config.yaml
hidden_size: 128
init_std_up: 0.0273
max_grad_norm: 0.5
schedule: "wsd"
decay_shape: "linear"
max_seq_len: 1024
Each number is 500 + 25 x the weight over its row's rms, rounded and kept within 0 to 999. Layers, rows and columns count from 0. Numbers have three digits each. The size before them is the row's rms in percent of the matrix's.

# up: layer 3 MLP up, 512x128, rms 0.154, rows 506-511, columns 64-127
# down: layer 3 MLP down (transposed), 512x128, rms 0.133, rows 506-511, columns 64-127
up506 086:490483429534525523473517462507488482514512513472495511488491478461469533477489512460500512504509465501487505488559524472520441523480527498468475503494488489479532470532504503532553477501539518
down506 097:504522558438498518506487513502512503498501512526521510491501496534541494545500477513523460509525524477500526474494489494476539523495552447536505477544518525489462479478464499494457539524473459
up507 107:461501517510489573503500553531467573506496476505540496488502530485469549544500501510496521535499509458506506490510512505494468516478511448506532495474492540498490527444486499528494531509517494
down507 093:480479507506487476486546510511513495538470495524513498496443498503509468522481552512445526482481488492517506498464526468472518511477463484518491491459516483490484512477486504513514426490478505
up508 096:485490476461496491480456532507504493462481448546513452509535492491470489519507527524540514497504495522490462515507525465525491496442448494495525487491486467480467489492518536524472486474496499
down508 081:499513522481464470539516479534470520533502477504492556507526486508485457538524500482514491478522502460517518478534507534484523456500469531477511484482486532441501497476509500491490481478481523
up509 105:441478506498477526494476538536534475535511532515494496534523491513518496518516504520529474474516525460481528485515486487504538484469482518500526492503491541466498474490462516515530494461462502
down509 092:470465480528528518500520542496534481509530511485466524539549495495490453497490554502511515535498560523539473487491471477539516485484512482498500551459474488494505486516529531495487458492443540
up510 077:504536475499431494501499533498495531476474480513523529541514502477506487484498496468475523475533522519470507522478513511459510500495528487504500500530486518518474494458486460461477475455506495
down510 095:552477532488542522530478512502514471484476504500518494479494483482481510488535487527539508550464500513501484531473431508483480533509504496479482467522513549491513509472535516506497483524486469
up511 107:488514481515494529497562494524503491543511454504454527516517512481503491523517509530536499467494469510496485516504499468526477501481477521455506510442498476537516488480444475510541477512507467
down511 114:507479527499506516523494490461493482510490512539476526523502545496494478541466491478545474495535557507488526542499486531505534535513547442496503495471501504509489506544518531487511519517472524